From a checkpoint of a small transformer trained on Wikipedia: biases, 3377 steps.
Each number is 128 + 24 x the weight over its row's rms, rounded and kept within 0 to 255. Layers, rows and columns count from 0. Numbers have three digits each. The size before them is the row's rms in percent of the matrix's.

# layer 8 MLP up, 896x224, rms 0.206, rows 292-348, columns 56-111
103:188123128104126133144128172092121134129095087129135125113101132103153117156113087109135145133141121146081088146134117168111144095107147142124148138128098143103088135119
096:112143109097173150115165151102118109157063153139133111143117134151093173131115133127165135146119120170112127137097112102096170118102130117121164112144118127113143129166
090:176107139098137130121110118106107134139070144155117097158118093148151128146144101139147160128135123134103142156118102159074131146121114105133155101128224112114131121109
101:154111128134132153142107147139114106090124166127116130151128127133093116135185122158124133173134124146128143141126119176113095152098141128080136133170105131141113117119
100:134132116145142162144137117158127125114136135122148130129118114085128125110175132154127199101088086128111082159153076120119158124166115124142142105170168100091094126115
108:117106169075129133136106188124160124140129138118132124129111137144170145111155123132098120124122131119135114154142100112143162127152099138118128154124086110097155161087
098:122120152134107149160144175069145119123128146140107090128157113140145166100126101143145114110126082148103100148144101113115152118117148126134112099098118132132107126113
104:167135068106160112131113131158154172115115146109121121163150115109140147086124124150122090101151126141128125067164152130156134174134134097111131100143120119130136147124
090:095132134141168156136120126189149097108125102165131113112126129124146104129132147063065094101204109104142141125126139128102155162147138143151080092127121136159073143135
101:107131084074108148093091131150177141145129158112141104119117133130149101129123160092092124117174142070138123123144144103114152167120119182124171121099134135121106105108
110:116147100099113134142071143162158152138134152133169182190145120083158122170093129118124103171145182127106146133143143129118112136132136149137119113154137122139109103097
095:080101146123114125156122140108148177135117147145131125104095151145126139126100145083090109112104121135145139115092148086180115143148099162090111098124157126133116112132
099:131105130121145121116129126154096050097097082145146157157100131142103137129116154107155127133138119154118134145112163070131148143142089138173097164135111105131153131119
100:142071126122131136083150142126087154111156087146135189128121100144163076102127131133094115120132105131181144124166113153165150161142126115133145139152105130131125152128
099:122156131087142122123117119150151139136103096094177097120119136118165141126157155180139079127123088166087156139164165166095107169144132125137126102106116179115129139065
107:101101131138104124123142119109109143117115116140141133141111132098091174163100116110131135113154104125102117102111147137143088134116105113104159148103089134140171114149
095:142121154132112097125110166105157102127115119082121095147125118133123134110108112108163110151127139106127126161118151097122116140131157139093167102149105088135115127123
105:132125102130134105067133174143146115139121115104103097136111162104149177114171120154163109160116134148149165121112114113128150102149100156125156083120163122155123130095
103:113160095130149130098092135159096134152125133134130130121135119128133135155147135141119090080142099176148142173105103139146141145162123121139133133146107124101154103140
099:126114127158105145139112111134137111163141127110131148090114119122086084135155094135118128158148117114144126145102157159108108096116175109091177128130104119123117097093
101:129109088114177107175130164157105118110098122132160115142151136136147128134146114109180127131131112130167142162121146123164162111109131145136118116105106105160121154118
114:097135121098100174151163158102164149096056172152090148138102117163146123095126089123151076135115156125122104124142126113148136141097105098140163126140175150127116165141
106:098147137156166143084130145174125140135124123116152131133125142127170105140118127139158116111145111173139107162124120130117140068081128141161122135134114110148107124141
104:108090127074081142093151179145073120102134175118126123138103198153161137122072125087143133092123138164121114108126093117135143136110144162093109138162106175141162118098
092:121106156085165148167149139159151098126096134103128152138133133095143125120088103140164107160110102160124116104102116122118167107123125140139073117167156073116169131137
093:098158147140064126112119108134140155135128170115119142153152176079110113097096139131104149086155113099148115112124167166121096160155158150150094065116159134111140117113
088:098088159087156157131086155126110107130145090123099118180099137112142119178093089138123123100089114164130134141093096149126094149156138134107083121148134153115171110106
099:127110126141170155124103109128135122090101111137163097148107185143104120167097096077113123099135106119153168138131116139138178127135123159086148116121135128119124120142
107:142141127132120096122112135129131120127131146079106092158123135134113135140172142145098148120120117161164131141141110148117120128145137108075101131162111144119140123135
108:141173160133112111129161168109166139097142124123130094117134158102115137114098115115126142137092086100178107104135119099133144132097143136146168090157127135132132132160
095:125117147143170137117090106117104115162118109133159142157121168122091154119099160107128113122116141124181146129138157138092152165143113115144130106119127142120144114128
108:128117144127161109135155130123148116097110123172158117150108150123111131141121091135141122144120133138158151134134163156148140066085144135108134060120145091103137136121
106:148123156094117117126144120102135143124121119121140160104139081148090159082133126120145154136146137104149106127079128123114130142097141128168093111122116135085104134121
093:101124069119120105125152100133119165115156132139153097103072152120108122141147125134144165141157153141142102134136114121118090099141132110104123114108131157152166135108
091:119179134104142167148146142091135122155157124088112155123135119159143092129121109158096116171149106157132144112135137105132096125127135138135154120148126160118133136122
091:091144118093160138151161147118116115119141133154129122137102118110140116090105111141120121142143129112108153119122121171155143120183134097159140063152117115132168133149
099:144144154096161140143127081120095146154126131121163097129204135094137136181150106102170113116162184131147124121143118137097158138141093118088136135142151145134153160113
106:092112098157133118147112088161144139140135128132149100096100166131157104112111104126132115120179133128128114114156132146120151146122112162094115147123148070144129149106
092:162105124133133128095124129110131099076145168106132116178126153138116139135095125119122109115107079120134122100145103153124103153173100131128161118101121121086137108140
104:107110091156113164141164149100161091132121157129098125103140130146166158099120160137099137134131084136087169131136080112097152150122189135123139148087135165161094128130
098:101107094125145124132070106113098141090124171103149101109122150108161115121136105119095138123114099135123101163130117100125101134091187115127158124106094168096126113095
103:171183149102115148158132141100156089120124148142124147122058166135117162116138111159107107126148109121152140104078130154105131130155094153141147147156135146156124141129
091:114110134115146125141110136151158159133122130110121100180118161102112191155133140072140129156114083107172131124119101127184136135148082160126123125123131136155092097134
102:122077155105116149100136125153166148150130132148106118115125150122162116134099133132123109148121167111102112099141132111136194104114127149148168161132130174080104097154
100:129156109139154151138095113139140161103130150054103191111144125132156110093107158143144122138130110116110127113132143140098124150125165195147114150155134121122130107133
099:147135129065140131143120153171094106122086117131127132151120120126112137126151134153080158131132087077133143103118121152116141132108111137068165117115133178120144106141
098:149168084127116111091098087120116143180134101092103130092119095164124129162131104096162148135127071154101141138130145118163171152120162098097121139102122143140155111140
095:120073140129156138123131142134115105102128088153156096137183116129109164101136146111154092164107158146105177107119140131155124134113082110124113144119130106099131109118
101:175134086114162105164189164174158162112085134105134099153125147118115177146134094138095120114155155135102098155115132142132123169112150087108110144087126130140145169109
099:101103127092086126108147104123144126110120101137135149173120123118160165143154074142156093112115101098138136152125148128184133140115095142128147138100151137152119152104
092:085135107086162133150135163088133134106142128130137122118104097131137117132171135159126094169120118116097143124111177148153129150152112094094130142177143133109139129109
094:132137134113122147090119129091152155113131140134138150164109139088171141131139162154156163163161148134134156132181129143134180095156102120149114156087162112134120075150
094:126107096135141136152097110135131083074127108143130130139107143105125138142120084126158167134148143085167101144102101158113104114121137139126149133123122148088114129138
094:095099155148137158144120129137115157093124122110106109160122133110119109119153143131112162126127078109100092148116120104146160098135114169144101126161131129124105111122
095:113132106091080122105123124118128133171145080182138198110128110078099145128139124125134191106116102144135158134095148153139083117088159088148149087101155130119084102149
093:128135148168162141138100102120100144144143127119117110144135098082173128104150147126095096132108128083139164131098143103117155106157137137134153150135127129156131173047
098:152120139104084142184115090149135123136136125136111097134107137136146107144180160125142123135126131118150124166150122145101149146147149127102163118103088127161093127102
# layer 8 MLP down (transposed), 896x224, rms 0.209, rows 292-348, columns 56-111
103:179163121144142114107131135152096117090100133111135150147101147082139098089136134109127078114102120105138089117120112142112126137127159131145147171191148106096138105175
106:163109086115117118157132160139108083118127120093121094172147164120128117101134103148111117150077155122092096146139137163137116172130127142156074138096122108173129148120
094:135159110147136153120148116148148116133109132133116154144180138093126142137099167098136111131081113098105124114118142133155098078144116125136130098118120135124150133168
095:144117127150105094114171152127152051090151170124099100106116121143142131112137117141100102174109135151120096148125140158121114100142073082159189090141152127101111126123
091:122117130086170121100098115126120151100138132093102147114124115124125144142134123142109174114120130137130137128139128108132116179082122150112146131145097119183095146126
114:113066150116112154123125133084101142077159132109165105143160147109149161170126131106110130134094144141117125117115111166131167094116105099146101117121084123113119158086
103:125131139147179140145117115076134171140166124088117114111101128098144174113113151154133147136134121149149117133113136139119100096116122152140104134089085165169088167110
104:141090152154109066148140158172126070119137120134133162136135134137108123128123150141143103157134137094128109138096144157142147118123123110129140114155193122131123130145
093:131130106145152110110092155100137111122154112080131122099126120085146131114137166083084100128146116142115086139145122166094123113064151142099079149122144118145090141148
104:123161099137152097157156134076131153103144129143122196119152118174157145116150060172147145129119121109110137159115168145144136145120114145131110077085110163110125141105
101:129099109106112164121143110149127109138086123132145158148161146138100113126118136123101149110099119142162076111114162185096166088136110184121146145162121100125141108130
103:126152162137125096094102112144132134134103126172150086125122120090133120147117114169144130142103147161145150142152099158125123132116136089132142130124107116108132110125
092:141133136120156136109089117114141150162094133120106084094107160145119148149106144113126158145171115120093073133111134112122109092127100143146132169163201130096087104126
104:118119147142098086107152130100076104159143125137105087174153152132143083131156168109096137126132164116116130156117160114132137095151116121144138167140132098124123105147
089:108116133161120128097112146097101133104147129120108122129096116099089121131100085105112139105146128124140128131118086119104125096085117103093138108156121057140091051121
104:120129121087129170113092156114090160117158162108158143070127086132174176115126101131145107132108158138110143114094133127160128148123130164148137115180133137136152153131
099:110098127122145137106097117140140137109151149077110145106106132101116115140112154162141126129130103108110108094076116178124147097092161153085094138132145118093144122093
105:160095094157135156164133127123127109110111146144130100163124123123108121103165131126122146092091092143122141134112121109146127151134122154133158081138112081113144163093
099:147125112133129160095144120143119105116142109144141169093104154127132127108111152158110166166126116169123141094145162137091084103092084131141115162085123127128102144138
105:149092121158125108161093178135080130141130109154125081160149112161142133115162134162141113123116106104142088140160109101165107128155105098132104149086142117121113109173
113:115107169152092192115119107128123121106127117114139139133106090110148147151094116179126171129134123080110105183144100134136134129128089102104139167119101152118127110129
114:156133125115145172130164131158173119167162095151117157135135114143125103140083158083096114144166108114111148096114088116106142130115127131175113139135113177134145135128
103:134146129149082109103142144109136112135176097143110078128126115100110117159121136139100098152117128143104133136161088178111118118122130132122163101116114108131120082101
098:111116113154154117137093115080142131129136182159151126115137126133122117084135109074123120163126088112129128128132145176107078152124114095137135132157126095112145140130
099:132130161116203116117096107145115122134072159146114155152131170113154148171124128111103121124131135110095178113143124135119155165125136144125107152133121122098111089115
097:140131147108140116102120113122138156129107152109117138128116127118132091153151181119110096157147181106172165137158158103176175159137101152147121159120127119095132098185
091:124158141089091153139120126157131152111157143097154148088138119132142126150098159144148131110118144134125127110119141181119140082157143159149121100147126119135129162165
105:069109147074144145127131120133115143123074121136144135125136087124185124095160150138135132145134102069127129113124097113102121168115145174136123142088126138130106071133
105:170110143103207153123121157151129120140160127109129130129157116111135144108106112147129173135137152155128131169149092157167130124120115138158119096116108140113153143135
104:130095145130153170140100056118143125150106080130114116178127118121138116100108103095134135105133172075094139139146130127170104091138112089114114155114148099107147111136
091:131156136096099136102136140159128164124127159111135164113127140168149137105082140163141073131171152116110107054144130166139127133095170144116135117162082151135109183146
098:136095093178120108153109107084168111147079112127154118130144159088100076135122194119104111091162164161153160154139111095106133124122149130112098120151148115111097099115
125:142112094121126152150165122147186117106120117124162130168147140128084147107158130132153148137122141116113112130089159117108157144098100145130133163168122109091098113187
104:165159136149147111130073112135153128172070139147098148091112117135064119198152124113172124121164163117131114162104166105130088109154154141142125130141085085127108133090
097:136132121144125151136111159133153136090115167118135138180124111114104130126094108100103107075087129131130116121110137075089140163112145102154115157161156092148149146143
098:130117148140110124145087118164175133101125105108127131161161141128098160151156150117121128157115101152178134153110155144123131112106149212136134121137177136117124105146
065:142114088159126092156133129168158162099135174152140124140153118135169167176133119133105120109139146062104137084108114129121134092113140101138132143120151134106137087106
110:142118141156098106106116155112091092145144161123148138101107095119084105145130101129080138134118137077136128126121107148175142100095108120084143154165112098145152121174
086:118142141134118135118129141100153115158117134152170104099089121159141090132189162085150164128137150136116158147125152123110123107130125091123133118102131107125103128124
107:161123125116102105126117151109126103139125146122114139129137118113095139122143106135142148146131134087158102128125097127090098095088154146096166127104139138134092153112
104:093092115095141114130145106122158163132174143144141154089162138145127126107127153124152153172168146137143099133126065124111127164149123116165122115092140122093097130124
102:135153149121141101097139152164138128146138141112122082122142114080120155154116161154151134121169157102089138128151138142109123129109119129082106173141118140081126120088
090:152128117160133130131115161139134145148162152136122094094136121148105136142092112163131162111115100139113151124140128163126157102164137117110131142148105118160154115098
103:155075091122156172147144125113117125137074136108141084135112140114112122161136134126153097085119100138137121105139130133102127145124121153116177120108153098118136108163
100:131157148103108099154136135152139149107100130137118124112102073137120144096118090138155147131148141151160086097120104141164121150121100092076126128134157126160119085138
101:169129149130099074138102117124064124088137126128135135137137100130094165110121113102132103115109151113106120083083109147122128103120133168137145141128107145120131104101
090:126155159135138147149122136082136153135127121149126141122128142150136119156154167145157131151143140103145146111121113124123142147112111103098122100124094118114166160117
096:115149113110093121068135113120156141134120185104103115118113113125136131087156127124135158156149129133167124144141132143120132130096137127135086129105094126123162120149
103:124114182059097136195169100154185120148106109072119165182146101136124148090136171139101142129111138105126137126109156112146156203128137116122146144122107108135130104135
104:160093136113151106123158101089105163128143145177127180119113164157127097127110146147128099128139079130121143109146142110089101100070118127145107124127077135104118198084
104:129090171144147125106178155118112093159089121130144163101147123106116139146126150150145114110155140114157121103112114149135115052164147160138128158113150180138102097110
108:137159122137103095186103136122093072154074126153120141137110150120176115102132176083097139158139138142156094112123143120146111122124087131126142137132106116104143099099
083:145119152097112138128146193101101084147097114118116138093158121128139115105105145133093156148123169117137129122135093144120103117091150101160102117147111139141097180167
092:123075099140103099126126125102139169094169178156125135107123123170127118119117123137137107132097133155137161141090101126124142111124132167096116151105123132123114152123
085:119114117140096095125119126192094151162156171146149135126107124102128098139134140062102041109156113136131119079128160155175126123134125144107164163144084141142152130149
081:157099159090157107101101137182132083144161131127110109079153150105116119105140184114075121085144122147149143164100149130114129105092108097142110162114156111122114098152
103:088139144130111158128139142113144134143113109126130084137070133114124155118146123123106142153122122158115104113138129141116153158155124134150124102135128147098142116096